python train.py --n_layer=9 --d_model=320 --n_head=10 --n_kv_head=10 --head_dim=32 --d_mlp=1280 --vocab_size=32000 --activation="squared_relu" --norm="rmsnorm" --norm_place="pre" --norm_eps=1e-05 --positions="rope" --rope_base=10000.0 --rope_fraction=0.5 --qk_norm=true --attn_scale=0.192 --bias="none" --tie_embeddings="early" --parallel_block=false --extras=["some layers without attention", "paired heads", "shifted keys", "gated attention", "value embeddings", "hashed n-gram embeddings", "a smear gate", "learned residual scales", "skips across layers", "capped logits"] --init="uniform" --init_std_qkv=0.0748 --init_std_o=0.0 --init_std_up=0.0748 --init_std_down=0.0 --optimizer="adamw" --lr=0.00157 --beta1=0.9 --beta2=0.98 --weight_decay=0.06 --lr_head=0.0124 --grad_clip=0.5 --warmup_steps=568 --schedule="wsd" --decay_fraction=0.731 --decay_shape="linear" --final_lr_fraction=0.0 --batch_tokens=[32768, 65536] --seq_len=512 --doc_mask=true --train_tokens=588500000 --steps=12366 --dataset="wikipedia_en"
Each number is 128 + 24 x the weight over its row's rms, rounded and kept within 0 to 255. Layers, rows and columns count from 0. The size above them is the row's rms in percent of the matrix's.

# layer 4 attention value, 320x320, rms 0.0972, rows 0-84, columns 160-239
size [ 98 106 114 103 128 112 110 113 105  94  98 111 105 117 109 110 132 104  95  98 118 104 110 103  98  94 106  97 119 109  98 108  98  86  92 113  93  93  91  94  97  95 111  96  99  96  95  89 102 102 103  97  92 105  94  91  89  97  93  94  92  96  91 112  99  94  99  98  93  95  94  94  94  97  94  84  94  91  88  92 103  97  96  91  98]
[[150 152 150 123 175 170 110  89 112 144 146 149 173 135 144  94 105 155 119 119 174 132 139 131 142 121 118 114 106 131 153 113  91 125 128 130 127 125 140 142 120 139 151 148 128  79 173 123 128  95 149  94 145 120  92 105 113 170 138 147 163 121 118 104  94 155 117 143  99 123 118 113 133 117 100 165 117 132 171 110]
 [110 116 150 127 139  98 127 130 130 108 123 112 145 143 103 113  67 118 129 110 142 101 171 108 111 139 107 144 106 149  96 143 134 152 142 150 113 148 145 115 136 154 114 120 117 107 144 125 133 178 129 109 109 129 157 131 117 107 173  72 124 148 138 135 160 123 136 146 125  83 159 160 144 185 116 145 110 113 130 114]
 [ 84 107 102 145  98  85 145  88 130 141  58 119 103 125 145 121 175 140 125 149  84 120  96 137 130 149  76 146 170 129 110 150 164 155 141 132 132 145 168  85 122 115 116 111 137 194 121 133  91 122 139 129 142 143 162 123 144 163  93 104 125 116 157 139  79  88 119  97 150 127 113 171 132 148 116 123 157 144 100 125]
 [116 126 105 112 112 121 123 120 148 118 122 132 101 145 106 140 121 140 127 148 127 122 130 132 154 140 157 135 149 104 151 131 148 152 148 108 125 177 115 133 114  73 128 115 125 174 116 101  95 137 186 124 104  98 157 162 152 153 128 102 136 148  79 107  91 104 142 109 103 146 160 145 113 128 153 127 111 108  93 124]
 [128 141 154 126 118 142 101 166 132 117 144 124 111 118 117 124 117 144 171 132 140 105 133 132 118 124 117 116 115 113 133 132 118  86 135 145 144 121  83 131 138 180 125 149 150 105 110 120 124  96 113 137 122 175 111 116 139 145 126 140 168 114 164 113 185  95 145 134 119 118 108 130  84 119 153 111 127 112 168 109]
 [119 131 129 134 136 129 158 123 130 177 152 107 122 122 115 128 120 109  57  95 150 122 135 145  77 117 133 167 140 125 163 132  79  95 158 157 164 110 177 143 177 153 156 107 136 133  73 104 179 129 112 117 168 159 126 139 142 175 132  95 142 152  82 112 134 115 114 166 118 115  91 130 122 144 123 129 132 119 111 137]
 [130 108 110 119 117 156 104 115 118 133 133 108 103 124 129 115  93 169  83 104 132 136 124 117 127 123  83 145 116 136 149 130  89 126 122 143  94 141 106 122 155 113 138 113 152 182 162 141 166 131 118 161  51 110 118 130 137 132 140 109 112 126 109 138 102 105 139 142 133  97 130 171 149 145 135 110 153 128 136 123]
 [140 113 163 130 121 115 144 143 124 151 101 155  83 114  97 180 129 164 101  97  83 131 122 125 100 132 130 124 126 115 119 126 129 148 137 133 120 106 145 134 133  95 142 137 148 126 115 129 157 179 138 138  97 150 147 132 133 164 150 122 114  93 118 132 132 142 120 105 115  74 120 134 125 120 100 145 124 150  91 148]
 [146 153 114 158 154 130 127 127 123 112  81 112 163 126 146  86 178 123 141 106 129 165 109 115 147 129 152 152  82 109 109 124 131 128 119 102  94 118 154 162 154 130 151 136 106 155 133 124 145 112 125 162 114 113  93 146 116 111 124 115 124  55  82 128 138 140 157  80 153 159 139 114 145 105 143 149 111 131 112  97]
 [152 140 151 104 102 162 137 133 135 117 121 123  59 115 151 138 129  95 124 125 127 151 139 108 124 103 123 172 122 131 123 136 141 152 133 130 139 131 101 134 117 145 118 112 116 200 109 126 159 157  77 152 128 131 115 135 106 122 156 156 128 133 101 142 147 137 128 158 137  87 162 141 126 110 133 120 189 119 114 151]
 [147 129 149 156  81  95 173 128 122  69 110  94  81 143 172 127 183 121  80  93 120 170 151 133 113 165 137 132 161 136 164 109 112 149 177 162 133 147 118 104 150 122 125 106 133 139 100 120 144 102 150 143 131 122 140 128 124 121  99 101 131 131 136 147 120  43 119  79 127  65 110 125 104 139 121 111 133 136  68 146]
 [160 144 146 113 138 108 110  75 135 107 117  77 103 100 123 162 108 160 137 145 159 130 138 120 135 143 182 138 100 144 123 128 118 126 124 129 114 150 113 152 156 134 135 144 138 166 137 139 102 140  83 123  88  95 142 148 123 147 100 112 141 102 139 137  99 130 111 150 141  87 131  98 168 145 151 122 141 143 133 143]
 [125 166 111 109 185 100 125 105 142 170 133 132 127 134 122  96 118 174 130 126 120 124 143 143 109 154 127 108 127 117  99 116 164 125 117 108 123 120 134  95 111 117 137 143 136 120 122 106 154  87 164  76 129  77 142 150 151 125 133  99  92 118 134 139  74 202 142 130  94 166 132 101 141 168  92 146  99 100 110 112]
 [127 145 118 138 167 126 124  83 123 149 118 134 116 127 103 160 135 119  98 134 126 117 161 134 137 108  80 120 100 133 125 106 139 151 135 143 127 116 116 128 148 113 119 134 115 118 139 152 139 173 131  93  62 139  95 129 135 112 114 108 123 143 128  98 179 150 114 166 119 151 153  96 135 148 144 174 161 115 123 122]
 [ 99 177 136 135 109 113 134 123 122 120 140 128 102 115 125 177 137 108 132 127 103 110 131 107 113  67 123 114 105 146 151 139 136 127 125 115 128 124  93 112 124 181 107 131 142 150 126 188 132 130 150 188 116 134  97 141 114  98 100 144 150 173 112 140 152 100 118 163  91  94 146 140 124 128 179 111 150 146 139 120]
 [131 117 129 143 156 136 166 132 155 116 151 133 124 133 133 112 165 113 109 137 127  94 118 120 139 151 120 170 123 129 144 133  66 138 145 122 108 116 131 161 132 176 132 100 129 129 137 100 139 138 124 143 164 156 117 155 122 173 129 165 153 111 146 118 126  86 145 130 115 128 110 136 118 115 158 160 160 116 104 118]
 [155 130 157 116 115 161 122 150 155 103 126  96 129 111 138 120 143 139 174 100 153 135 176 119 120 150 166 123 109 124 149 129 121 115 134 126 138 107 103 152 123 139 114 114  61 160 136 107 152 116 104 165 133 107 135 149 135 102 134 130 132 101  99 146 130 179 132 149 132 100  88 166 104  84 151 106 108 146 138 119]
 [157 108 104 132 114 126 130 164 161 109  97 121  98 127 133 122 174 133 156 127 122 143 128 117 108 129 127 119 122 159 124 136 111 159 125 144 113 121  93 116 116 149 108 124  96 191 127 126 133 136 104 182 117 115 128 141 133 142 138 147  93 165 104 182  89  88 127 126 153 123 111 111 177 108 132 135 129 132 104 141]
 [110 124 140 119 152 108 106  88  95 179 153 146 158 131 145 133 114 156 164 119 116 134 112 135 171 143 140 155 159 130  93 144 121 135 136  80 123 127 103 102 147 118 146 141 139 118  89 139 100 148 134 121 151 122 137 101 142 114 163 134 124 147 110 137  96 133  87  98 131 111  92 131 114 141 111 130 151 113 118 152]
 [105 176 141 143  88 141 129 138 126 163  97 120 117 136  83 135 118  95 110 117 108 128 157 146 119 141 108 124 110 126 155 108 146  77 117 104 124 118 139 109 130  95  95 140 121 139 145 119 134 144 136 133  99 142  83 164 127 144  97 147 154 124 178 111 123 144 178 159 127 143  90 120 101 130 156 129 135 171 109 142]
 [120 159 202 140 129 152 117 133 123 121 124  73 128 129 166  74 153 147 143 107 116 139 173 131 139 125 115 140  95 157 108 135 111  95 152 113 161 123 127 135 166 169 112 126 113 112 129 122 188 110 131 160 153 126 148 154 122 102 104 161 128 126 145 118 117 119 123  96 116 135 151 149 120 115 168 122 125  93 101 121]
 [120 118 110 135 129 109 131 122 134 118 152 145 156 108  99  80  76 165 154 159 109  92 110 122 143 140 131  91 134 123 129 125 152 123 138 122 143 141 128  94 135 124 144 138 136 127 130 122 147  97  93 165 156 127 101 119 119 116  74 164 141 139 125 117 126  65 142  91 133  98 172 115 122 129 138 142 100 139 156  75]
 [116 148 218 153 155 154 134 117  97 113 115 125 145 134 103 101 100 122 102 121 115 156 135 124  82  84 108 130 136 117 112 157 137 139 116 125 122 118 139  96 144 110  98 131 146 155  92 118 137 163  92 118  68 132 108 115 131 171 121 124 100 135 135 137 218 125 151 104 135 125 132 123 143 175 150 138 101 134 130 140]
 [162 112 123 124 140 138  97 119 120 145 135 106 159 134 141 102 130 131 153 141 131 149 166 122 161 158 141 152 117 124 117 127 140 158 113 118 105 192 144 100 126 135 129 133 120 107 142 143 110 112  98 109 161  93 109  90 129  92 188 104 126 132 177 123 104 161 116 173 128 132 134 112 167 129  88 163 127 139 168 121]
 [136 125 124 161 142 145 149 128 151 144 162 139 116 105 117 141 163 157 129 114 114 140 137 129 149  83 126 123  95 133 157 113 129 116 137 162 122 128 127 133 120 146 138 102  97 114 159 128  85 105 148 133 117 122 120 120 105 130 112  87 126 107 188  93 111 122 160 107  94 129 135 150  82 141 162 131 142 103 107  96]
 [110 133  96 164 112 128 143 137 156 139 139  73  95 130 120 134 141 110 133 135 131 165 119 136 150 144 118 159 108 151 138 144  94 176 159 134  88 146 103 119 129 156 109 127 107 188 176 127 114 142 162 191  88 136 152 133 122 158 116 126 184 165 144 136 106  88 158 144 141 112 142 148 125 144 175 117 157 139 129 160]
 [123 109 184 135 155 146  92 152 102 136 150 147 168 132  97 124  99 122 122  66 181 122 147 129 120 132 139 126 119 134 118  97 110  75 122  95 121  92 176 153 127 112 156 140 145  95  73  83 136 140  95  69 185 144  93 158 148 100 126 150 121 112 140  77 154 159  86 163 120 110  86 139 122 123  83 123 127 116 130 119]
 [167 152 141 145 164 129 106  94 141 100 139 105 157 132 116 105 140 119 109  81 174 132 125 130 133 158 126 102 113 155 153 111  97 109 132 141 128 139  90 163 156  99 148 127 117 180 150 119 123 138 153 119  76  90 142 146 101 151 109 140 143 136  90 144  94 168 139 136  99 165 176 138 141 117 182 160 160 148 128 133]
 [176 115 132 124  83  87 130 159  91 105 138  89 119 147 127 139 138 153 158 136 159  75 129 130 110 139 150 133 160 110 111 102 120 100 100 109 124 135 106 129 129 129 122 108 126 125 100 119 166 126  96 122 181 143 128 132 136 105 159  78 162 112 145 148 133 170 142 143 117 115  97 123 132 112 129 111 128 105 128 145]
 [143 123 116 154 129 125 115 132 129 142  99 144 124  94 131 110 127 174 154 115 126 128 133 123 135 145 116 116 114 143 113 142 115 154 145 143 111 132 105 135 144 168 124 126 104  95 137 148 124 136 139 131 111 123 108 120 146 107 104 107 144  68 190  95 135 148 175 168 145 116 102 136  81 107 109 122 110 151 114 114]
 [119 111 102 160  90 163 146 175 156 116  97 103 106 138 131 151 111  83 122 116 134  93 155 137 147 114 133 138 147 122 128  98 139 141 125 149 136 111 128 111 138 154 101 120 111  71 132 108 162 121 120 117 152 158 133 101 125 121  94 131 130 190 150 104 118 107 131 125 123  72 160 150 105 170 163 172 137 147 108 143]
 [111 105  71 122 150 143 105 156 100 159 159  87  98 123 122 145 109  99 147 142 122 142 100 142 154 142  99 171 139 148  96 130 150 121 114 138 130 143 138 102  94 163 119 155 133 173 134 161  83 125 159 108 149 158 129 111 131 131 140  98 110 165 127 165 129  97 120 124 125 195 139 160 182 148 138 131 133 103 153 168]
 [113 111 117 129 119  99 134 109 168 120 133 134 160  92 111 169 120 107 125 129 122  49 128 125 139 104 152 140 120 127 130 135 156  98 133  75 113 136 142 113 131  97 153 146 153 122 117 167  85 104 141 146 131 117 137 162 125 161 140 130 130 120 122 110 115 128 125 135 107 131 104 150 135 136 133 136  92 125 129  91]
 [128 132 165 153 115  94 133 126 108 138 171 118 108 160 128 130 204  89  87 118 113 144 144 137 185 135 154 108 129 148 131 139 126 168 142  87 115 125 133  71 121 126 128 106 133  99  70 125 157  93  97 132 124 132  96 132 136  78 161 109 108  98 136 125 115 117 102 127 116 112 142 134 137 143 185 115 162 142 122 157]
 [178 120 146 128 112 142 110 120 117 152 138 119 151 130 121 116 133 170 111 140 114 130 127 123 121 101 128 140 119  68 147 142 125 116 126 107 161 144 185 137 122 110  90 175 126 146 148 177 132 144 142 116  81 156 110 142 128 125 145 141  91 116 138 129  89 163 114  81 138 127 135 151 158 116  96 106 106 113 123  97]
 [127  94  79 132 137  70 110 121 122 119 105 106 136 115  98 117 100 148 139 108 135  95 108 142 116  99 137 132 159 120 127 184 125 109  93 151 149 134 105 133 112 149 141 163 163 147 100 114 112 135 148 169 110 160 120 135 131 156 123 130 110 163 104 166  95 114 123 141 104 134  99 113 125 147 106 128  98 133 100  95]
 [121 111 146 140 124 107 105  82 139 101  95 166 132 130 152 139 112 153 169 159  89 112 111 143 121 130  96 129 112 120 135 149 120 166 107 109 140 163  88 115 108 104 126 123 168 110 105 153 144 139 136 155  90  60 115 148 137 100  88 125 117 123 148 141 128 141 120 127 152 156 114  73 135  92 176 140 112  94 135 126]
 [122 153 116 146 121 100 127 148 131 157  77 114 103  90 122  97 122 159 171 126 168 133  90 140 131 126 108 125 138 123  87 160 119 150 138 131 115 128 112 145 102 141 116 134 158 147  86 120 166 134 164 145 176 133 141 111 127 143 177 153 147 152 138 146  99 101 116 128 110 106 136 113  94 125  91 174 128 182 140 122]
 [114 127 115 129 155 129 124  90 115 182 108 107 125 156 111 150 166 118 107 138 139 141 168 141 108 120 132 159 142 125 155 140 117 164 107 132 125 160 172 128  92 104  98 117 144 113 187 155 124 104 109 117  89 143 135 143 111 161 153  92 114 117 106 132 117 180 119 189 153 177 102 132 134 114 134 139 156  97 140 112]
 [131 143 165 100 110 142 144 127 113 158 120 149 119 136 113  91 122  98 130 134 136 134 152 120 145 148 157 123 146 167 112 104 162 140 124 165 121 125 117 150 139 168 108 111 148 127 156 144 188  98 109 129 120 131 108 109 130 139  91 109 153 105 110 121 144 132 121 118 158 108 164 121 108 168 133 106 144 178 136 119]
 [121 107 149 157 153 177 131 111 168 138 111 117 149 130 159 116 143 118 118 129 147 154 135 124 138 195 145 120 105 136 117  88 144 112 106 121 139 150  67 126 104 161 115 122 113  91 150  99 139 136 119 104 132 112 106 137 144 115 126 132 122 138 163  93 191 118 135 132 102 115 128 154 140 146 127  84 115 118  81 120]
 [112 122 132 154 178 118 110 129 137 133 164 130 140 128 133 116 137 139 122 111 101 137  77 114 165 114 118 148  80 111 125 131 132 175 130 121 117 105 139 151 110 110 121 105 122  76 112 114 149  94 156 121 167 131 124 124 111  89 122 113 120 111 136 102 148 124 108 175 124 115 107 119 135 125 160 110 120  86 128 161]
 [145 111 126 135 131 105 135 161  92  87 120 161 134 132 118 133 129 156 142 132 134 144 110 147 133 106 105 126 151 120 121 142 148 141 126 121 116 102 153 140 151 106 115 159 145 129  84 122  48 171  73 102 201 165 127 125 115 122 152 182 103 125 108 142 125 116 154 110 109 120 149  92 134 136 130 120  92 167 121 133]
 [122 115 159 116 139 123 118 115 136 142 164  98 146 132  85 149 133 131 113 134 105 143 168 129 107 125 141 182 115  98 124 112  99 108 122  69 120 140 157 134 123 177 110 130 145  98  65 124 133 156 114 102 119 115 129 123 129 132 144 123  99 150 121 136 116 110 118 168 127 145 103 126  98 158 112 127  98 109 115 115]
 [132 110  92 122 105 141 146 146 132 163 154 123  96 149 149 142 118  76 145 156 103 152 143 135  97 164 128 110 123 121 108 101 145 127 155 141 101  96  86 118 145 129 127 134 135 111 147 150 134 159 127 172 131 101  96 127 144  97 150 147 126 139 169 144 114 121 105 110 132 108 163 145 132 157 119 155 201 121 154 160]
 [154 127 138 127 161 104  66 127 121 155 128  88 112  99 116 155 116 120  95 120 126 115 130 122 103 117 130 156  99 120 129 127 102 149 112 154 123 118 149 180 125  97 129 126  99 141 150 113 111 140 120 135 147 154 130 147 133 161 109 106 150 140 146 103 123 150 110 152 100 112 105 162 121 104  93 117 126 131  89 121]
 [ 98 121 145 134 114 128 159 160 130  92 102 137 136 117 132 159 121 113 210 162 112 152 150 122 138 124 134 135 128 133 147 152 147 115  99 103 104 124 102 145 124 105  77 159 111 134  99 101  93 110 102 137 168 112 122  96 127 151 147 140 118 104 157 153 114  67 133  96 121 153 137 104 144 129  83 131 116 148 149  96]
 [ 98 138 133 149 104 173  98 165 143 145 121 106 152 125 134 133 115 147 174 157 142  78 144 137 125 114 129  99 107 133 129 142 140 106 120 130 130 133 138  91 145 114 157 108 193 128 130 138 108 133 138 131 141 130  92 117 123 122 120 128 113 135 149 129  90 126 127  87 139 151 128 125  96 124 116 148 117 145 114 108]
 [120 127 134 153 144 107 122 119 144  99 118 119 150 103  89 118 123 160 128 125 113 106 119 141 127 119 170 152 155 150 100 142 138 124 123  94  91 148 135  88 114 158 153 112  95 120 100 119 111  93  81 131 130 141 152 107 127 129 105 147 174 132 107  92 140  83 146 120 116 105  92 112  95 153 125 101 105 144 134 117]
 [111 137 121 138 126 112 106 169  97 130  80 155 106 139 142 136 117 153 176 123 127 117 152 122 122 114 125 128 141 138 123  95 156 129 124 103 130 118 131 127 126 126  83 152 116 100  93 107 133  78  66 117 122 117 137 171 118 154 132 137 147  90  91 102 114 150 174  95 165 115 136  86 118 151 119 119 103 112 116 149]
 [148 134 132 109 129 111 158 127 142 105 111 160 146 133 133 123 137  90  95 147 142 151 128 125 104 132 118 119 137 166 153 120 134 165 134 158 165 142  82 146 131 143  84 141 122 119 112 124 104 120 140 102 119 135 143 121 126 140 166 191 151  79  96 119 175 153 119  84 114  98 163 139 149  96 129 134 164  88 133 119]
 [145 124 129 110 122 151 140 104  99 128 133 128 153 112 112 191 145 153 144 131 130 131 144 136 100 123 143 137  97 135 141  97 134 167 142 127 152 116 121 126 130  89 126 114 122 107 124 150  65 128  88 120 153 115 118 108 123 112 125 123 154 121 149 116 108 129 150 111 139 139 152 100 129 119 116  88 146 140 137 150]
 [125 152 145 125 134 112 124 143 198 126 140 121 158 121 121 119 141 109 168 102 122 137 139 126 120 107 101 143 128 104 106 126 142 114 132 101 134 109 167 123 163 124 120 140 136 110 170 153 154 119 142 136 138  96 157 143 131 121 137 149 120 107 151 121 137 144 145 109 121 149 134 114 149 137 132 115 114 142 106 126]
 [109 125 123 121 108 115 153  57 129 145 138 146  93 128 115  85 167 119 121 106 150 126 135 118 147 127 126 113 126 149 136 136 144 127 166 102 120 105 141 118  89 144 134 102 125 108 149 139 145 125 183 127 106 126 136 144 121 104 165 118 140 107  99 158 156 118 156 116 154 107 127 153 110 106 170  96 152  99 136 140]
 [134 135 134 104 118  93  92 143 101 107 108 151  97 126 135 147  98 127 120 170 138 141 165 115  76 148 128 134 124 134 113 130 108 153 115 149 150  97 110 158 145 137  71 170 137 128 146 114 178 154 128 157 122 120 105 120 117 119 135 125 131 150 111 149 120 139 119 105 136 110 152 127 123 131 118 129 148 105 104 149]
 [132 116 128 146 125 123 116 132 142 127 146  82 134 122 114 144 149 147 141 153  99  89 133 147 144  89 154 147 135 135  86 131 152 114 104 117 118 123  71  91 122 146 137 174 160 105  99 202 148 115 129 148  96 152 144 132 134 142  99 133 151 142 117 121 115  54 175  84 121 101 158 134 105 128 113 137 140 116 126 117]
 [152 111 133 118 139 150 137 118 156 126 112 123 134 123 131 129 130 122 154 128 157  87 136 114 102 145 122 119  85 130 115 127 137 119 128 125 111 122  76 137 165 162 127  97 116 144 175 110 150 168 154 138 121  95 114 114 121 148 125 113 141 131 190 107 153 119  99  86 148 154 148 154 133  98 142 156 146 137 120 144]
 [111 129  96 123  91  84 115  91 155 144 102 136 161 121 104 138 135 148  92 127 139  91 135 136 127 137 128 113 110 127 140 166 154 154 103 133 112 120 108  94 109 125 126 115 165 156 129 139 145  99 146 164 146 139 154 178 132 157 142 108 128 122 137 111  78  97 122 148 115  97 124  97 102 156 146 125 136  98 115 128]
 [167 123 141 117 122 111 125 111  96 154 120 118 115 117  87 131 125  92 124 117 137 109 148 146 150  82 134 126 195  71 120 175 114 101 129  57 107 160 133 119 154 138 122 153 114 118 130 141 122 159 120 155 169 149 132  76 144 125 127 141  90 134 104 149 128 118 110 107 122 139 151 132 128 118 109 147  97 138 154 149]
 [164 129 130 142 147 113 140 118 152  95 145 135 130 131 116 147 162 113 116 150 107  86 129 118 118 117 159 117 124 121 125 133 148 123 131  86 135  88 119  93 143 134 104 102 156 123 131 187 140 144 114 144 163 130 143 103 131 163 146 113 181 113 120 183 119 120 150  78 145 155 142 135 127 145 114 105 171  78 105 147]
 [124 158 139 104 105 111  88 172 129  74 114  79 124 122  92 139 143 128 134 133 157 131 122 136 149 130 111  92 136 120 129 174 129 110 113 127 131 186  89  90 164  92 119 158 175 147 142 105  55 138  99 104 122 113 123 134 130 138 155 163 150 129 130 152 126 121 112 114 111 134  98 101 115 129 133 148  90 153 137 103]
 [131 115  86 113 151 118 129 110 159 102 130 178 117 136 153 133 174 157 106 109 110  97 148 122 137 115 115 139 100 131 144 128 169 137 121 134 122 140 109 114 111 143 168 128 130 105 109 182 144  94 193 147 164 114 110 134 142 107 160 112 119  87 124 161 108 175 118 109 151 164 149 141  90 125 185 153 114  91 160 110]
 [184 155 135 121 139 130 142 116 121 148 163 176 141 155 101 105 170 119  84 135 111 111 140 124 112 136 148 115 115 118 122 157 111 119 122 171 133 130 148 152 111 146 143 108 139 134 136 116 199 124 101 115 134 111 127 145 131 140  79 119 133 120  66 126 146 177 152 155 163 145 147 103 107 117  73  92 159 155 140 135]
 [125 151 162 120 124 169  82 130 137 146 164 134 107 136 115 111 179 111 118 116 128 161 181 138 151 165 152 132 113 140 118 109 105 112 142 133 158 144 127 133 133 131 124  96  97 107 154 131 163  96 128  87 156 151 133 126 139 120 108 113 126 107 135 110 128 160 136 122 166 138 116 124 124 103 112 127 133 148 147 155]
 [166 126  74 133 140  52 149 119 139 174 143 140  46 114  99  86 113 123 134 116 145 105  92 133 152 138 141  97 132 105  91  77 132 115 156 124 144 105 139 144 146 135 120  99 113 134 101 157 123 168 148 158 143 106 155 167 121 114 143 164 105  70 115  92 125 160 146 108 142 101 157 150 116 109 117 127 164 143 152  87]
 [107 134 133 109 144 157 160 118 127 132 164 142 136 146 128 127 159  91 176 111  91 132  77 133 113 164 141  95  73 134 136 129 118 118 155 168 103 112  99 119 147 104 141  98 123 136 174 112 138  82 106  89 122 122 172  94 130 153 157 149 123 134 131 153 143 116  96 158 163 157 110 115 152 121 113 149 155 148 106 134]
 [120 154 171 106 173  60 150 148 133 139 115 159 110 116 100 128 106 120 127 152 142 155 120 139 154  95  76 147 192  89  89 145  88 142 126 175 104 157 122 140 115 121 164  93 112 127 136 136  94 141 128  88 133  92 103 135 127 137 148 160 138 145 138 136 127 149 136 166 142 124 138 111 119 111 132 122 143 125 138 138]
 [105 102 117 131 123 135 121 105 114 106 120 106 124 122 153 123 143 114 100 132  70  85 148 119 113 163 155 161 125 120 133 158 144 137 110 130  80 127 144 145 100 128 157 116 130 171 146 180 119 102 142 107 183 139 144  94 139 140 145  92 110 137 113  89 154 150 151 127 131 124 186 131  84 134 151 119 141  70 114 128]
 [123 151 146 154 114 142  84  98 120 119 138 139 144 146 123 160 153 131 131 123 144 111 159 135 107 150 152  94 169 115 144 111 118 135 103 160 143 154 158 182 126 152 118 148 162 145 133 100 135 128 131 140 137 143  61 159 132 147 130 106 126 114 127 111 141 168 111 145 129 140 120 148 103 132 121  88 129 109 120 169]
 [111 109 136 112 101 143 144  89 136 121 124 160 131 143 159 112 140 130 173 114 100 182 158 135 144 133 128 145 116 125 126 127 106 152 136  87 151 135 154 120 135 115 126 119 139 137 121 113 113 113 131 156 123 130 119 114 141 132 128 147 138 170 125 153 134 153 130 184 113 122 126 124 125 127 114 174 159 124 117 148]
 [122 134  83 137 137 146 116  82 129 144  96 148 150 122 151 171 124 173 107 127 159 158 109 140 159 170 101 113 152 130 129 152 136 132 122 107 168 140 135 135 148 152 111 109 115 140 153 119 130 153 157 155 163 156 137 124 134 156 165 126 153  80 122 134 114 119 140 127 132 153 133 171 128 172 141 133 136 121 124 126]
 [126 106 139 133 148 135  77 115  85 114 103 118 111 117 152 130 108 159 123 129 156 131 132 121 128 129 118 117 124 140 148 143 123 111 153 212 140 113 145 145 116  73 136 139 136 138 144 113 172 123 125  77 100 143 124 154 134 161 110 108 109 144 140 111 118 152 167 101 138  78  91 132 136 108 145 148 109 106 144 119]
 [140 117 162 119  90 107 110 154 136 151 100 161 104 140  92 104 126 100 143  97 125 129 109 125 138 198 135 118 112 118 130 165 127 150 107  90 135 146 112 128 154 171  95 154 138 133 113 102 117 108 158 131 109 120  99 138 130 160 140 130 144 158 127 118 103 143 107  97 132  95 108 126 137 139  86 142 118 139  97 134]
 [117 116 165 144 134 144 163 101 125 107 147 144 152 129 148 152 108 121 164 147  97 136 155 133 158 121  77 137 148 132 120  96 121 153 106 115 138 138 110 139 104 163 125 161 142 162 140 118 110  96 145  87 147 137 119 101 112 109 131 133  84 117 133 144 148 129 145 138 117 147 134 154 110 158 121 154  90 108 116 167]
 [132 123 116 115 101 105 105 161 163  96 162 128 171 136 138 144 157 131  90 179 149 148 155 119 140 139 149 124  88 148 126 155 100 149  98 133 142 160 169 134 163 168 131 154 112 135 131 112 103 125 104 124 138  93 155 115 132 149 102 163 143 193 143 106  92 150 137 106 140 118 116 113 144 126 146 138  92 157 126 114]
 [143 120 102  98 110 123 142 119 129 104 127 130 119  93 141 122 173 114 151  92  53 124 118 137 147 132  92 102  68 131 105 123 104 133 120 109  94 107  86 141 142 116  99 171 107 190 127 169 129 109 120 110 117 129 124 186 110 135 132 119 122  75 124  88 119 120 117 139 141 125 135 164 152  88 101  85 134 162  75 140]
 [128 128 169 144  90 128  97 168 151 130 111 112 101 139  98 110  85 109 124 153 120 152 153 130 151 158 128 102  93 150  96 111 135 128 146 107 115 126 148  96 104 134 104 116 188 116 116 152 144  94 125 128 129 132 122 114 117 144 166 137 135 143 126  88 106 128 148 172 136 132 111 128 120 165 132 139 149  78 124 100]
 [138 129  89 100 161 168 138 145 157 149 106 141 111 100 161 106 119 134 157 144 112 136 107 123 162 117 114 117 140 135 117 154 128 141 120 147 143 147 120 129 111 117 118 160 124 158 135 130 145 125 136 155 146 107 143 130 124 109 157 115 111  70 144 152 104 144 113 132 114  85 127 127 140  95 147  99 141 124 120 140]
 [135 136 109 121  80  88 114 158 161 134 124 150 127 146 129 162 137  96 154 117 129 133 150 118 124  99 134 122 143 117 143 163 112 154 119 152 162 198 114 134 148 174 120  73 125 178 130 133 189 134 111 112 129 139 113 139 121 127 112 111 146 139 114  98  84 124 120 114 125 116 132 141 109  97 117 141 129 174 143 152]
 [134 127 145 120 150 160 108  91 119 156 145 124 119 128 131 137  82  86 163 138  93 131 149 132 132 155 109 151 148 123  99 166 176 153 151 103 169 134 153 138  99 118 105 111 146 129 126 105 190 106  83 118  75 139 106 146 123 152 141 128 149 123 137 127 130 169 127 139  98 128 160 136 132 105 101 113 112 109 106 113]
 [132 143 137 148 114 106 120 172 133 116 141 133 126 120 142 128 159 126 170 173  98 163 132 131 131 126 129 206 105 153  98  63 154 140 125 104 143  96 110 180  99 149 153 147 123 125 163 148 106 160 124 149  99 128 111 122 124 159 133 155 161 169 145 158 119 140 130  96 133 127 120 153 177 150 129 131  98 127 119 135]
 [126 118 110 131 118 146 136 136 131 104 131 168 111 115 115 115 134 105 138 105 185 135 125 124  83 155  77 162 121 129 128 176 134 113  88 125 109 142 158 132 105  85 126 148 130 136 113 100 101 151 148  91 123 155 192 111 128 157 139 107 102 153 109  98 163 165 140 152 142  93 160 123 145 151 103 147 109 109 132 119]
 [ 79 129 112 126 136 130 113 169 118 118 114 113 128 179 121 106 138 178 150 152 140 109 102 135 117 134 146 119 145 118  94 137 122 141 112 134 103 102 111 142 117 102 119 136 100 165 121 152 111 114 116  78 158  92 121 141 116 130 123 113  96  62 142 126 135 123 158 133 110 136  76 117 105 141 120 124 145 124 148  68]
 [128 124 121 122  84  72 154 140 171 159 123 131  92  99  74 119  83 150 157 152 163 130 131 123 164 143 153 123 112 128 120 152 130 139 143 122 121 109 132 155 149 173  95 117 130 124 150 119 148 124 182 145 112 137 131 144 125 142 143 127 114 132 141 105 152 109 140 131 181 130 131 113 140 132 123 158 142 165 129 135]
 [116 129 111 146 118  98 107 140 158 113 113 103  95 116 129 160 138 113 132 107 117 120 108 117 117 129 154  67 126 148 121  73 113 150 127 157 140 121 112 140 157 140 159 109 124 126 143 122  84 101 125 115  72 121 158 115 136  93 107  95 120  99 122 119 118 117 127  94 142 147 119  92 169 114 103 140 149 131 131 160]]